Part of a small language model's weights: no biases in attention or MLP.
Each number is 128 + 32 x the weight over its row's rms, rounded and kept within 0 to 255. Layers, rows and columns count from 0. Numbers have three digits each. The size before them is the row's rms in percent of the matrix's.

# layer 9 attention value, 512x512, rms 0.0752, rows 199-253, columns 128-255
095:141126097147135166175162105111166157116129156141096152086106145148151222080144092142183165137126089141143110106150129144198067075085100090130137143156094121166119180098104131156127136108155164053192144120131137126149148106095085142119138166157134171131159085072142141141092180136102152151164116107173105128119109108125173142100165141193108110097127111124115137119112069141074128127116
099:126120131090106135130092091131111155081099150175088107108147104105140081113092148091088095147116124111103113153169113138138126076168149126128113150136133113122134127123118157126168101139118146115119133104102161181103088219136137070150149117149185095130109096213112140068132104088128078140096168073144150105177136152090151116171176099137076152152137193035162146110199112172112172168122
094:124111091081113074128106104173081119149120123117169132119107095182118202113160139132167073114172098120142096123127157088128121127056110110120109115092133162061073139135072166096148086151104143164111079188101083135138107122186129140190114171182114152153144145114163185158074120176119092150133056115116163135139122128118130097128072166096172124185141102070123100150066123162134172116193
097:126093129117106200120138097100133143069123172165107079089150125073087139106110130082105117139077116128120131124038121161083089142133134172124159156127096129155160087114158097165125121196098091148102117096160109100080105164141135114178129102102090116115151119150150127144206145155123111107097142111132114118095103103172172150139142095152160116089047135136153222185142072128115153141141
104:160117188111095169117153135053101157177110147205107191111159149094150129146117131131106161123117136152137148125205113155070061136152127074171187144119157103113100145153141150144142090078160161159188209133197067120099156096157088116133140112149184173179173124160120160174104180138117141110097115147091104133176148167103104171121158122170152126113153105137164125190105121080073102192129
095:126119143129116149101181141100151092134139109037156176125102082125120144198108134092106128136106113163090158114153111110081127092202149192164097167136173119135129140112109117112167138141119131136088133068153135092090097132151127104046108125146129171142137144123141117071149144083090077090097119111182090075132167099198136148158134085095146078116126124118095122030182172075156093067102
100:120123152129118194114154075095036147133136077129187135187098145085115041089136147130087164096095154104104083167143091152097174113097098088108124129156131123114143150156172123118126153103134143111129139146197136150144138096116094144144170117140187089145141120168105163143113132115112112167095115090125139102149121132105103096083139130118124143105107213092194145168130122127122129166110
092:111129181131116129213154141128093142147130097080085118064168153130143122104160119127111183108162098128137086080113100207164139133091134107139169137138126100112173153088084157127134139173140184136156103102103160115101082121200140127124109148123116136093109158152112146104113150111101146129186147096181192123101124116116142111086173147076140119209133145140115162085093087149125171144048
094:120129118155135129132092120112159141177110116084132091155148114106102112152145081140090066131118124165170155096082117097130152080095127161117115103121101128126116139140154119170161157113119095134130120176118178139130159132088199095077114149054068149161164175121131156099134116150157131170146141134059167162110125128092155120130143156097117071128121139164042092135124122109114146109121
093:142142131133131088174096115111115130173141119045122111155127187186150159151130144125093111203133184113138105085084091146103074142156103093103083162138100098144138088147133107072166096084099136167143139105111046171156087129072099146137099102107125084126139174153099086060093106128178073103182148102134194136113159093119148159104156200113189082089123155161185139170159115139084084074124
091:179156152124103094164162111187132099130113077113172092145116088172116137117093162173126115114124127153179118098175108157131116140095136131109109100163139145067092142123103103167109163161131167145203136157116092121091118197114122154111170139130077116111137187114183095170128090095122121103155142100150065030126173107139162148139124076069143052159140162177071134136159095123145154141155
095:177157163119119159119103111112077161143114114161113174184080143076118141155100185103085112121125139114149159179150096163138091133071121128124105154122149178103105095117152119100107154124127130133184138169084075174148156137171073185154120119163081120193114141074162089167080162167102118173099168149134066089209172129113130186137130106081104118138127176121110182149083134127191135157125
094:098181103106132110087074150110124182128139116163107238113087084100171119118077081118129107137146186143126137160137097150180178129163110077157160132136135208124150137148099159161130098126081183114148133119052172098131138143117101100115127117137083126140046076063115145098179165100144188165090169095141117151117097204116153138142135155176114144155165127103078128084103080166121144184120
102:103089042129169178154094146156157129149127146139072101112165105106169129080117132127094197107112120128122117133188146101159133135140099134156140126124177127104150169123139134161028080149134108098151159086105153148138160078057134181178118109127157164124198117114117126216084146091107112185170115168124120154178236068130098168139126126151110114164143148120114146191112144188106174153126
088:129173205146135139142136158117192171165131107080096192110126099175103169110144122119141198131136135122083203127062142187099143152098118119109120122127146118113153128106099087114107109161168174126153137148142145109142120104162104169138091096133107155181148108075148133148131135150132146077080159084123113141118115086156116116132118119071089140157156117140057154151050139123099116155086
096:114136093142139124105119122119176126123152141137115146133134067119171142130099083072165091128170158151110084137103128085141118110146156136136193150082192153187098171167137075142106151133159130110183141125068121154139110172139171086109185112160131132121115168104150124120110123147145084092063154171026129174121115128109118140141121138126093145188118085105132167068102141179143133183144
102:144213091138060138135155130089182159090083137183136103143027134129150106166089121171089069108106083161087149168116145184159128156097133133119138100115122098156130187127139099110127092153118171141102150078118120132166145152103113133125117167134111113104144098115192183152155141135171099047079128142119134129133080196116160120146135141143093131166111099104164155132141066071111155163106
100:116124141139147132106146152116132131121142091114132146144158140075215088159072104101057130200098162156156172125138114153135167192117063126127107073137189131121151108105164071160108138105148143089130153101134154148142103166090123121120162149115122133083070111131093125117169183085127138115158220137141118114144096135094139118155106055141100065156084165154120146105121105086148103135113
086:107109187138156063165121137139074071144175140130120118098087121150156193138148159042181176119170116117118170143147127109170041100037125168122078129163126081149143082124137169090163182134123077116084143155122098161103119150152106172126145141155105103142137145117118112088091138120140169166110110152102158144114136109125237111143144089117099134118111131168117126073110119160119169079099
093:127168155099107120100194102132106144114104131195122163105127104137166112061079165136142157121094091179153139131128162143154117131116063105117161084131201189101127026143105108123089122168179136151158141102108123124143135129158096154131108097164132075153106114076152153100073172130154208149106122104125110114116116198159091102127100135145151169136109109117180117097115115171146180251172
093:135082119117082123092125175122122116121155119058177139140099112110095117144118149136130182124149115106107129083137098101133219129164110066146112162126171198148102122129119096113130116108186171208123182137136119127119159166139108171125124127104081155131101107086166099158102130183159211133059117089136129146115131137102106145149144101074094131136145105060100121125073175174088124132154
095:080147092171135123130131109110118158153128105209047202102112144135184091105100150128083141099133149147155120104135125085152107163155143155137095181164125128139098160099049168098095140173129167140128117110137127133141142130160126158120130129104124105113103084088151194121104104061139131090139090165193113090149182091101129149132084095115155153136101097093130124118139125167118130128120
101:139176131140139112106094100122136184160137137117135102159156162143142169139140156161134109126111166105129120074103040109115095100133060106068119145105154110136097095109147126174137104056160092117120051132072085144125097095108107135141128161158106117073107135137150125000166086141129149112162149121057188131081133109149125124147122178137135160114106138149159127144147105122129160135174
098:081070123115158113110139129094100129132072155163118185145110148110112149078138095071144133115113116135107114114103119137148122158126077164156120112101134127080160113103120150110108149111130144139089143128146160151148124179204137171168124082114119100087074060115094083116151098111131141108190052085193127157132163080152132190177137125150106106087110074082141125165155167131120123097170
088:172175148114085171094115118137146163134138110135123110119112137140069100091168136119125095155169107101119135117064177089125058139131161127103095138108133122055108081114141151129161091142072107134085097175110120077165126123076102197171138104090117119115107154163101145053163102135138055127141109117161197147138096080205162096158144166087158158137141123139107120120172125159088122105162
094:163050145100093134097146127131194105148147148109066087136143132129122151156098148093109132180139167106130149120137091159121057056127169198080152185104095090154105088130113207115158118154105081126130098143102125092073073093178064136214133103114184129192158178170104172114145138045093105129116107113199200104136156064083095142154114104136134121118150093112143115150167144139167140079120
105:143126161143117143164137120162112131081129114085204136151109103114125001139177130146109157116025120101146166127102197152104156121104175142072121094162121143082133150129172209146144112103112110085122149148139075096175139162081115094078123079155139128117120117157209134124125152092127100145113126127129078110105122168137133133110141098146139133153149127119092133151118120145198100106162
099:128118118119165091125116154087206057084127131123115098130149131134162179184159127099119112162171089146139114165128172124150183182191137130141149105089186141157160167076170107165108133147128165072120157096087211162055074114170153154131147144146187121122075118093121087098123102117119146120113099152087145135133165097116155089145171162133108137153140145121178080149103153115140136134084
089:063078086118100148118111169096150155150116104155145143116117119087162098113102106114147146128147160147078066095137123022134117095203172160148161170137168069078145161180078182106130072126132165075122144151054179086187156160130139124149176115078168112089161083211100117105123097136121114122051140106186155192135147178149022084096125074136104136129183163087128124101189120188138105169094
096:149105104117124089192113145159093098149174181115133071116169126114196099173128135140083157117141103119112050155188110169092183134095159142197143147134152104166146168139147199153154078101065174121132152141126117128134156165114142076105103151129137138162133150169162096147145124133092132146117134180127117177102159100102113100108102184096112147184151152097084129100124127122120062158069
105:155142079151127169107111116122119105099107105176154159143150097159139161147122159167181167115148134127127143087136156124087095120140110122120164130137155132156082094112133149161133149115137074164109131075127100144140144081129130074098129087144191152051148135095152178099112148156134084123185099147136148142132131206069084136180105187147168132159083097128124103107178134146133177145136
099:108104095126120125163185116104160186123174150099094121072144124166109148116154127059089139115130162121116116090074143155116118176182121140144131166205099111127114072152193137166082122141130144078182089152064129104149135132118094136112156123155151183120072138079051127148085178143144168150126173091117158171101116112118111100108114118117149134083071127096103153150109101131154098198056
096:108126203134145138164101147144090169128134129148112133109064170126156127126065133133139072140146099148146122089075137117105189172142145086165138118139124094068161138156095119120151092146181199191103132137176139105134102117143107151157117144122101166094105145162135172140167102143142085111119144114132152151140124153158107148143105100124133139177139065098145141184122093082122185130109
092:159150072084110157151077129151149123088170097115093113141084155097141167121163150116070121158148164113135075089130127117159146154134175106117124078141121183123189153111158131099137142101091139149116134134164128112151131109028066159145129141062127121117083056142151113145116166178109083136120108146199111109162151098187118143119197048132113128102137154143107100211178128081117069087148
103:089068084097137168136156167171115036136131129112093134112163100102119110106158114157139128171155117108111162089119160173181108187148101151117109129112096180088168109096100127137122154159143099160104108118206157113194140137175099092094077128169119118092160132142173155169100139115127183124149084161219114072156153138078216151110138170123123094108159124153109152077138211133189146058123
101:173156116133103142134185127111120138121140107235166166092168130172093139085128132076158157118096074117101082081094137134157046152114161149165097070152086093134148086077071145135145131136182152156101086143202109087155114159143133136104127147114116155117154158141153121190144162158103129083180119144240113116117068100157068165067099107108124083118107087142146145136177100103157100159125
091:116097141103153085125159099088097120131121128118186090117149150128160086142101134155160139146145133153146105112120115112138120110092157105145120190143063112133182135134125193141207136156125144100141145215100096136122112129121106115139139100138133091113082113170102109081167165110137107140087126138143138114157124111130170138124121072134102113186113123172150139167136095133131126077145
101:095135129143178103118180117122143092165114154134140132121175124156138170126103114140109140097183114161113120134153115131091035119075133143125104120111115102090205098093095123139135146075120123130160126204145107145096153083118134142126064165126115137129111161087125098121067151174166148164103074133091152083143109115117135120093043129110156077105137200136192151164101176118127121118116
097:129145185148079075174177128126131137121155178110111109101125111148132156154106153124134216109192147100113118138145123085094115105132120099081084101137107080118152110123083124106139143137096122091177107148123111133130114154102116153207152098155121113137180163109113062069149173093081140087070114107159163154108155065082116094141137096132151117087138145181137167128128108141094141159134
097:138155193121092078049188150075121100182083134167112107110166108139160137108159114164150069136131142184085153162104155059079125118171147141134099146165166074124104121147134135162145195129088116130078082114119144111099082104232121158110125090137076088128143166199135141067082128114184130131135136016086152146091120109173074104152039088140070131192099097121127150110131075133105053164143
086:161120100102102120168102166143125075179122137154155110102111123136163152143146137155170124150174087144123129132170145119165081144103125106117066122145091114106123131154097188121137108083134138127109108148104143069139129110111109078111079140161110138150085159165160079097118126077144101160117104144165143101150133084116132131126088202146134103147157055130129071115181112084148096129154
089:151099139148175139120125135103140138119146073063135128099115078113164128116110106163129156154081142157102132154139099140133159122189144110176143123137144142110082096142137090147057089108146200103151101105081151106078128109135141183069101104162197177085129109108059097113109144090144125123139125158119162125192136127165105102121082106071133083146129189124082077124142138179175127142110
101:157103071083121205102163154135140086152151114173144172079104143130115077115139100125173163167115135099098186133157172152104133132100149123164185150122156107093093130135131136135111103127080148133119147132192075120114144090164112119125151076069179143134156143184125134195107143120203114106089134153079083204163123155207169151153144152139161134165123067157123152169169185141151118112178
097:131137082122132110122175113116113116156159101162163141161154079171163167142146124173161139122201088115143126081111131117119147137116139124135141147080143104155149141071103131102192187103171121168067164112175167162181147161180136092053174163124140144161135112152154173141104100152122128158111148129097133099138117122150104117118140081108096086123155081097162135067124135127169121159097
101:116122139101095125066147134117091090074118127157160145135111104116148151126061146211138114201144134190090108053141155101126112181131155078150138179037105200127143091105105115138135154124134074167154172161137195116127099118158100164134106129106103106098116172135165119086106153208125131140101105137139112051106126173157101060120165091129145099170135117145146194167130140127093159142131
096:071104149102155084097129152109057128154179044101167118131123094151133098092149106148161222119151096117234179163137130127132129117124127163139064127137183125116132093144123145121098137142140147113127163160142128134144115128123092179102147132072138099134074077056076137162103175124138140131135113140149142148131152110119147091128094104158122126110150175154090094111114188197132115132162
105:130098152074153170104179167154127097138118152128149119078208076091063084058143157181085148122073102113061137165117150132114164140171092124166120167146101129143170115177150115105106130184114133118152142129148159107149125133100161174141152097161121079123105110120082049179152094144141155103095152166190078117114184149144091120112096138166095119133083144136150084180096138082165156136155
100:116183148113110144155177119128112158125111148183082114097135144151036093077124149114101122118091127117137204148118138132122137114138160152069109111109111071121176128123126124118099130136157180148160151144132142128133105099156108070185140140090111069135192135146128096148190126081125110114085199096139148107105091087123107118110193111174131127110139170107121145160085072123122142169181
098:105103189099118083106109116139136173141114091142167147096195162078141071101120069100139133125121157133151098182056125204181108101115092136114091084139122154113118112132112139129185090117133139104129104146087118105144176150119171170122131115075170127050076069175107091082151067176175198171147160138144163206114043145106080161104084136147124175093176118107141091160143117166169131135097
102:133148173120131066095201117162068110128084142184157126106167181121080155159076136102159098104164091119087141155128147068120104096161107132116155127098124149110183093100059144105157139170074106127112106137189091104171200103150109122090130133141131095107106132188065133183123127139157145119132138137156173126117148149183122140134109094144147126108125150118160190109102148091178153105153
102:105159130116117163138146086057113152125091139132158108122133066092109168147178114111138067083119139147086141094121077168116132128097128158117090141112090168098103108152164129164154158127143118214099148147173160104104113119147118089104115156130137122108159171179124126131105099175163154142154106053171164082127042128202151093125149148055153076125115101022118164145151125125111116141144
090:159110053148126119198116136127112148138157174111175115129092076193125169174175109125106115095138101136132127071140117127137134109104126117133152128125172121187092181082142078160167199127195113132135130071149078095182095075114097098090120157211160104177159144098189165087105145120126091055129108092052167123106115088119106108134178123109122128146070134091142134139104103146130080209100
096:172108168093130137150128131133137130162136137100134193090161206131180103074136139100137180096129114165141167148142110142157094103139102153145073076161096160152168102037154166095099109092156120135144157129109140141135159085095075081145100125148163166150081151106133109146152166155093148123121184120174153175131123079186160103104172187169130161121110177134169172067066140113126150140094
092:129182144173138118174090162114130148113117149105079152116109160080150106131135177112120152170086148151201137103153134088102127143110124148109190141124122121171144092126125114126139127135172102136116101144154089088112104098150127184147135156086134055197129126129153141129175172002130103092139101110126168112117075084117199165092142070137149111185113121121166117171151112115115157125134
095:146096180116157096154153098140115125124145158096146082175190119096084110145098114090115097117138107107165119150169060197113174082131115142132143139124092151129160124111127041110102084146124145188182174149127132119110141164088151099127133161156101131129050105117112104156112130147163167097062121121186189099166109081166127148151131116076124135106095246176085144148092136134156114103146
# layer 9 attention output (transposed), 512x512, rms 0.0731, rows 199-252, columns 128-255
088:063154089131132176156120140171136053093167170172114063132123122154175120095115090192145127145124150205139142116106052124181133186096072116104151166099092176118118167146106149136070140092173108119116166128100072109169119092137099078089128149134155161142111106106148101074079155131130168123173173147114111130109086156148165141098092112196146132131161135131166131163164075162115121110129
096:200142190139086072126129079113115201115081106143097109106138136131108093136111173077109146079110117091175103222188125180105141125195161119118117096185114070132103132105112148130050076132134114143146174127102119159200054152125139170111130013082124135141144083118144132059115113081139099169057128086130133210125116151166189117099145143104120103074120118111103129144109109151123088113123
090:090135132114183120115173081128124145136090115136155124110115102127111138109153112133139103125140144158046119132156207099120150100138192084106149094096096217099111101166144065109091095145108125146164105158103143165174202090121149144103101169126118069176129127147116147134146094140136170093185075115111160060138179164179100070100110137100145124198091118096103127132099140126141154155129
091:104108155127099174086074122167153155084179117116112086091202099107118161136062155103131137171122109126135147096114125177148113103119155151111111127086091139113197074149126104116176092146139150140080091090140123135124143118082146114167088113134121102123105090161129104098159094135112130186118193075117133099106102087190126136094138163111119148119128198116132183218132001109150119119063
099:209083124128109122120128191115083166136152142150113152139154169142078076118101125194102159074114104143109122158179116162157124170116184133083168187139125142099095149090143116105168151087142160165163165093119097057112073166145096136083091096146136151134172110158158096119149140182084121153189102182149137130112105095129064175085102124105143138103136151128157112170118118067162129167076
091:139131154128111134122130132093175082137117039106141133121096146103106140145118146083144113169097111148099088122196091115063153108145103115178073127113194132160112110096114095135177122158137122207105144133161104147059131134098164185152106143080123111135095120110088185107139157143117078173091166105169128136142115181104145141178166103092109087108149079147100126071122138113130131064101
090:177119133140154126125128086091143173153078137097162135195061143116121082141061144125124142135144138104105116187167119105121169191184125120116153119120153120156168149123159106106102141101181060152173163099153123080126089134093086120157138130121171114085178133160137093149168109179131111126164082110135093140131065089125104116123167136108086123116128117157150128124101114080162156142087
087:114117164136140139168132084148104134102158136092117132071147113112087168163118135154097182099158099146109113132125124104157061139125159084094140082137080071185146098134146132091119143173154143148141125116165172113126090096165108093076107135182138132107131189149132124078150169096094115084122092114177173116125136102138133160100124148121135131112099119116108138100130101143117160154090
088:093080055098180103105112145143187127181171161080151133138157139102116125137158091125104169077126112174127141113126167092144131195152160126141136139114119148153114120161179071120218183123122141086125115204141134148171139109135132123122162161161136133085108201150083152121099136130119111097156116157115152129136149081106084115188159160120201131116107097122118129140123122183107150124068
085:122143194132124130131094151092090133178131150094143147097138156113135136121114118164060146154150173116137107108121151144136107137099143123082142153089105065132100128088077082112167151152120147150160151139114099155142134123083130108157105119171122108159102150146057131130137109155198115098151130109112145138142131185141137165124128142116160145106113111132145170108161156156137125060151
086:168159118173147071166180099177133139170111136100160131119080081147096114124126148210081149092144076134120089138103117129091141159169172110126126176124094143089102088103111099205107202186133074124117076130148117150117193098115067144148123120179124125106166116152112094129209147111136131094150137130220135105117149148145167116156087095090137142122043116177092110154095099169142129165104
094:078117148144148165117161172137115205124102147097133115137155158113102091094142152140063153077107064119108118158155189106119118151129148109139095121148077189086070118082125132136126187125190108097176117172121048171056164120114068117175131205100127143178161139167159113156119115152103151147160133155127103077173113139090060103113146130071125070140126162108082111128097138049075142197190
089:075156087131088121160113184125090134073126101176138154142187144115134158168145106090122153122146158169119138174148155127125091137169142092151079113200076175155153123118114184139118065085103128108173132139161133176088115109145098135071085115124122071125172115136126146104192176088147197137122183090116131120106138127128123098145111139116175112139174145090101117114138110134121120137158
097:162131082127122164084141078152120115130107138117128164121123163094124096138074087072167179131121126124069111132179197080163124180113182161133135135165056102115087146164200153122134124110181082116106104174123143077159069116097159095159100117105168120111146110130063107128119174128095145138143089149097148126115112146142111126051168108140100143139157114158112142121100106149171172169058
082:138118140080158076141145193163135130144098102075186138154193105130110194107128095134145174158146122132135147131180147163099130139104149135099077098138108134118138136081145173076199122089135135093110111155171121163123138086158109129111141166107134072131134145169117155098150137133080162133168125098158148123098148077115134176140145098104112112110142177122110116090138110080079146139138
088:075114103151090126136187191097071114173123121117152131143142100154133116129133124082075110076161133146143099138134125115127091096125155146187171090124179131089056147122118149134116138135111166071139107144114098139131117151149181152131155062162187124147081154115174124069103097104168094164044140123097148177128125088095187089101154143125120114118119182103134158104090163206155096146195
097:147126065084060156205060150109105217111123101109171083184172153116147103091126117126134120138144080079101122211188116161151117083083081116104127169160135136131204112107100152112178103127129193095083104090117094117145090139125075138152098154118172126073083142161170175136124133156156111132103147138096146119129104133156147095138190096144178120112134197098110099146151072109101108173162
096:178136107160095117139130135120121182187123117120131193174145157164162141113133152089103156091129101105113146186104121144106089181070070129167117100196105107134147142093109179152168179111103127125139108153170105118148063185135059119095161118060140140126113112126075181136147161131154120120105199132143148191075164109093137156153110137130129126137068088143074067180128100127129144132122
081:059137160081141114125093138147121107154190159145124128101125106131170135062147149142109091114147128110113152127131122119154141121075106149120131125119204131111073157130106143160102109182134113149172151130038062148164133178153120158135156162164071154159140057055190101093094098126155100140130130164098109097155142131146155110143147124156137078070146151135128118092154137152117162134138
089:094108140110106117110220151133133137084131145152122187114197099105156157083154144107157143146106101112106123186147153146120117170138119087117097075153110214145148127157113122080097063145170166121137123057157165148140108127184137105055103131134178072172154121158097095122158166119110163129178112087113149134074157107160132093118126108155137082135138128098173061137087103120124135179129
088:080148098140072127159152166114080090101155110042193153097140118057172166154128095121133218122162100137141117132109095126126188157072100134180143178221131171140077171149110146080095096119135148109151115161147108150101132142153106156135133154121120126166128085101127124126127121153136184085087135089151095126110178105147140103127129132128123139208139125155187089144118151167126126126170
090:107140088187156080092186142110083137110097131170120184139136102160115114137109148066150151129124131155099138170138175066151082129148184136163095168146134127137088113137057137125106128130176114180186165084131161135172140147127169161107145115094160086111141084091087116095156132107118132158136118177136218144127132121148129154060093103141094077144110104138107136110090130175150167157143
095:115123167104115135116105114142133193211142126159071121134167136105136120085159148152087149093123159091173150078120085136154135094109095072113133089144099118119156160120093089133135102145068155102156150119105145123166084121126106135133142164194149137120099166138114120099135095133094117107118133164082142110071158135126102204147123084162154150142098100168122166099141181145100062200150
088:112058165172164134122185133082138135086110134140085150121123093151140150131108130089163135147096160152113141173124145134085107109132094188132092141132172119168166088101130143102086105144199150182153164134132153166121154133127137152139180111095087111134124108109078183153154172109134133164159140148170198111124103164151129117130086132130036105192162151131109148132189158056121171095160
081:230160136144136085153125161113154157170083087159127114082140106149101110089193119134170094145112118130184143113111144157129112040105103076100104114160111086119113144131133164132156090158086135099123140195105150142166153169170047163167148055113062165146131092142098111145134065085133097123082128157158160123149157107169152134127151102095122118134135115122143114124137156131115075109176
090:171121203181202103144093134119127105122116123080142076119171122158111111119124142060087104123144160155123160118133113096119116077127167130081150124074103065073130089127128159106110118138084082165074124148106094110139123150115064158145197115163102173103158106124081139124090100060176152112121190142131182128127153170195108192143086141092111154105140157113084140106136127128150111097105
100:144155060162118133118062138158177100071123140130206115206117108086094120133156102117132105108109097100128136137119155148116159167141150118104105088086115148140124120145166107105201119128181099107121177153151099099180119144096136108141081148067174087147157133159168106151147139104143170133169132085099076121099145135079058131128161120207157132167145096114132097186112105108162147096119
094:157182136080131102151107086084133161106158064161160154170107135099142149103172121110094176112136106131184119145116134085138167132084117180120120138157181042103130155102141169169131111125149124043101161126040211141092115119196156114104128117095158152173098118073135158076108090129106101149077085131052152195137135135160199131113118180138085107107092136154162055134131126146112149149161
087:064110099165084149130106130107107080075135064131144152148073158111127126108084137103159154179138163119074123145132106088217080110151168170165129107131179130094133160165132171105137116158127203079138145171103118062137079184116071171144182067127153110089128145075144135155080123166147110135066111092209121183120122112090052126141143081099149113088181106079096218097154159191174092088164
092:127164109126123163129103152149066084114159093137130106146168122134151135197098124160108091131171102143115072103178163109159153148099174150151154156096136103122127181133139166152137123092116137181080149137145112098085121144076126128111073140081149133144122171061204093086131193149084142094112065144136090154118124114104091146155128193112154151149124179161123156105091142119129115157060
097:154085090130117153126131108128109111109056153169081111145150168147166062106158160148139118127118141172115113140102126117073097145140073130169146108137068157127093153158126059187098122149085151187090123105166120123062111085143210123077158171092141128160107137170133081108146097153104125073166121136072159111139133143110178123132116103187129128101137098129165136129172102113137100101118
095:119206152157128151143127174143155122114154151175107146108118188112106142125162122086092120118178130168178161109131105163130091185112124122117144115167135157114130094114128159105125146108186121086139112183163126110127130079122081141103157175158146070161158121127117123114150190143181211127118125096117114191081140108043111197105086147140130095104082136101156173105157155128116176185093
088:119105214144129128129123127093104196117161107089137172124071177129115137134056172165169158144131079152146132134099125211127131119102113105145086105102103139100136113111144128117160093116134182153129108108168141087142110105153131103134076135170105151118123167118094173120166082163093129138109062127153134128112203148120122115171146136103157083140135118064076167196116123036113150144093
085:168160117146104144148131113148132131116138052120107122142083100154130116137141077150047137147075162160158103085086104134153171122085150153140114139097103116116099132138165138103127140152125075109108176133106127148097156108113045096159066074092102122155111146096146138107075076166120085110121099162187126129165180159129134115082118133118115122150125151143093121195195145142083093093162
097:185127089147129132134157049154157096089190152113131107165067082120168123188143113083180129137156102100111169115140106110092194137106156149154140133154121191190108102159102144124119118113167120185065158123189094135146132157121135106126097141119093080117126153107129133142119171099134158095126155147144133125156192143116245111146124111099083151148124124200116135081108112101144161057089
096:181156157171140109119160145140126120185132084199152085095146138171071098060100160153152107143072117132117087121112068105140084079119083109100111121141119096156162151133051134103071141148147155113062111110179118107125185182173113129101160109136127165087094176114114166123118163172127184109151129160208119117133078195122091148106089134136082125151128124134110113169109045105133093132133
082:126136200143113085141132179122068153141176133140107124143117176159138055135121167145075114080133129146200164090138092099116131085123119125117143145105151085103075148115092152169136150124147157122178189084124098164204147142145114124136117073173078170130080087079153164079110094063142179129086125194148099144118112091195146095147088136064086109161155183170161088186108212151126171128139
096:088096158093184183142130119122137170138148144156149155114122113150126096092156089105060109099196107124125138090138135129140142120098164136064138091113151167093167173083125112114214153133145153144159139127127142129126173171086133104143118227185149174088093166088139078145084133165138143130162116155132127072129134090157084120150100143132153120126133129142186149110106172118156160173134
094:066118197149149151149140181129115110145092144119132064124156113163121083142126087122104134107160154075121112105144123115181131121140156127104158124083110097108147107156111144110187143160052090142142100141104138077153105130114097147150185086197147184141174106113167103099103160062113119143111175084175176182151123074176117142119146107118134138157150162121088192102118135124138134141089
095:155089145149101097137138199096139131183135125131103149124136123117099181104119143154171118184113130095126177152186168123152155154162134114107053113070178128140178151114127131160146146148044142081096086136121148140169080155216134175113178137138117132118111113169088141108104130129129103135123144075134153181091087100156078131177099126136109131138123077160102161097120133117139126150133
078:125135145157118187196137148149134102145134104185129140141054130131158115117163110152148072151120105151094107121101100151131132083115098085089088104075119165116090170141088121125072136117071111096072144135085112111140152126155111092147118197170118166162154121085141167117127120106155143126148152165110153125131097174132115097188114131177127135154133113168144119112139134093135098126117
086:196164136171114066109165147137142127147134098148117174094171118101135172117189102168158192115136141149136126132171124134138102146152141126132152105222104146133116138147111160134115087082148139093135143131126145106142136104167128123104120071107161142123118129200093133112129119077096150105126081114172150187135154125099114114119142116097102116125120061128143073110110157182114086172099
100:169125092136112129128119170165102096079133082133143172109165119138114123136117119108187106165103100103095187144160168161152139098099144142157109162133164127039081142105133151096191124084121124144093104157194093100144146125158116153093123018129120103174169116137144096116149080124192125133159185112122111159121157141114158100139158137137085110130162146113154137174146129120149122072134
092:128145083106153122184173075136122080152086107160120081193050121156097090110081165151126099119176113116147122138103087122134177138136105122157087136097225133135093195105150129128139220132137147167110198135129150111086100158106122148087165139102140145144100144108164139143076085113145091122090144129175133094116141113087144126145140094107127112073127145128112136086147166139126135140166
097:106111115133157138190123105144125123100138129115123164108155104118144135112134155170110144116124119177117178134124079103095144097129080102150164142113085184129143148102103109143148147158137130139132148122141187167122106117138097107137153174186183186117163147092112083142101115109148164122085138125158128124081167105214159057120118109089135149140123122129150096192133166137136141142149
092:117186129140152056114172165091133106150109083140089173128084094157152088156131130115116170151144108146191131094107130118099159220145151150192093153181190114080095133138158163169132110126112138148145178151090166133192110163165114135107132096094088121188087113111120148130126117098138091134129076176126134155112171110099148098079088118174103124152162085128128065110128163132146127143117
098:132139178114109182081146152092148141137120109118092180074149136122120147152112149116156141182100113089150131115119074124090157137123077154144119161098161115163182105122157117114113139131097150102123098062157169128094109060112201129169116105124096087145195102068117128158106206182092171128118113108170092174102141129128130130153123141121001110143107150146136101117063158058120182145102
093:159097110148156126126122087119140147119070102121142080116124184117067117143083088070145143101152072068156139172159126115134142174159134124099091126084134042138171123096194168101173200098133114106093108130142142080128127108128094081149119119129116059116208114181075115087123147133149135112142143092146124104100113106146084124118156123104129118104136152150039152122085068087154170123126
091:143122135124112071091102102123105159149139129136123151101214092122158149130122074135128126179150197096168124204082081150145050069133093130081103149198101111167185102142116076090086042121128189117128148127133091161173154147201165122120127089071124081129147088141139198144149113151139172147157148130131185165140098102139119151166083129147078122146111154079143105091223159161131092085129
095:165117135127130118135179070167120172119125121128101132057082159147115089150097195139122089119152142068143175152119111121117166134078153136124127160120146079126141109083147094162127092153127146146172146065154091124148157133189113150073120122161094179152130100149088085188138107097111127099152112073176159067153171108138115119119070088114100099129103110111104141139124081089128154124106
098:104133102110136183132132066121220111176160094115111097112083086040108161126161102122136151104128122179159165134112093181120151128100048098082124094120144127153132120122174087106164146145150137161116150164137142141179148162113140136129123177121125153135127115117131126118133130165168168104143145158156092129125097116120152105107152152134170084134168116119185119144183100106094112075148
086:148125124144112113162160128143121109185078131122131094197063174172107050119100113132071124090126153166130084126139120149107145171084117082148160074109150115168124194130136116123150255126119086156109177129139106097131097095077124182083155153150167123167102191168133126086121119104169146094122084144097140149100145141087143181068151080190152185127119077125153139147127109143119090152086
089:131149170102041123117104123109101124160148103192101109123172136110153149135123123123151101128120109111103149120159100114132117083115086118151104100124124075134138183105131154095070067068116088180147177123081106129153149121125098098141091097138090088199131144079133129127154128150119119169133157113132085143137085146109126141100180167145112093164111140161145125081116154072130137103114
084:086131152147130114098092221104178112106102155130129109099146156146114129108118150041157199136074103147167113098107183136121135078140159145091129137127118090153154097136100118122085158166152127187155118124093148125165117131091116088102085083149083111121115103142098151108122117110087132158165130180121120136103067188169127145052155127168176112176140091153192134185122113114144141109131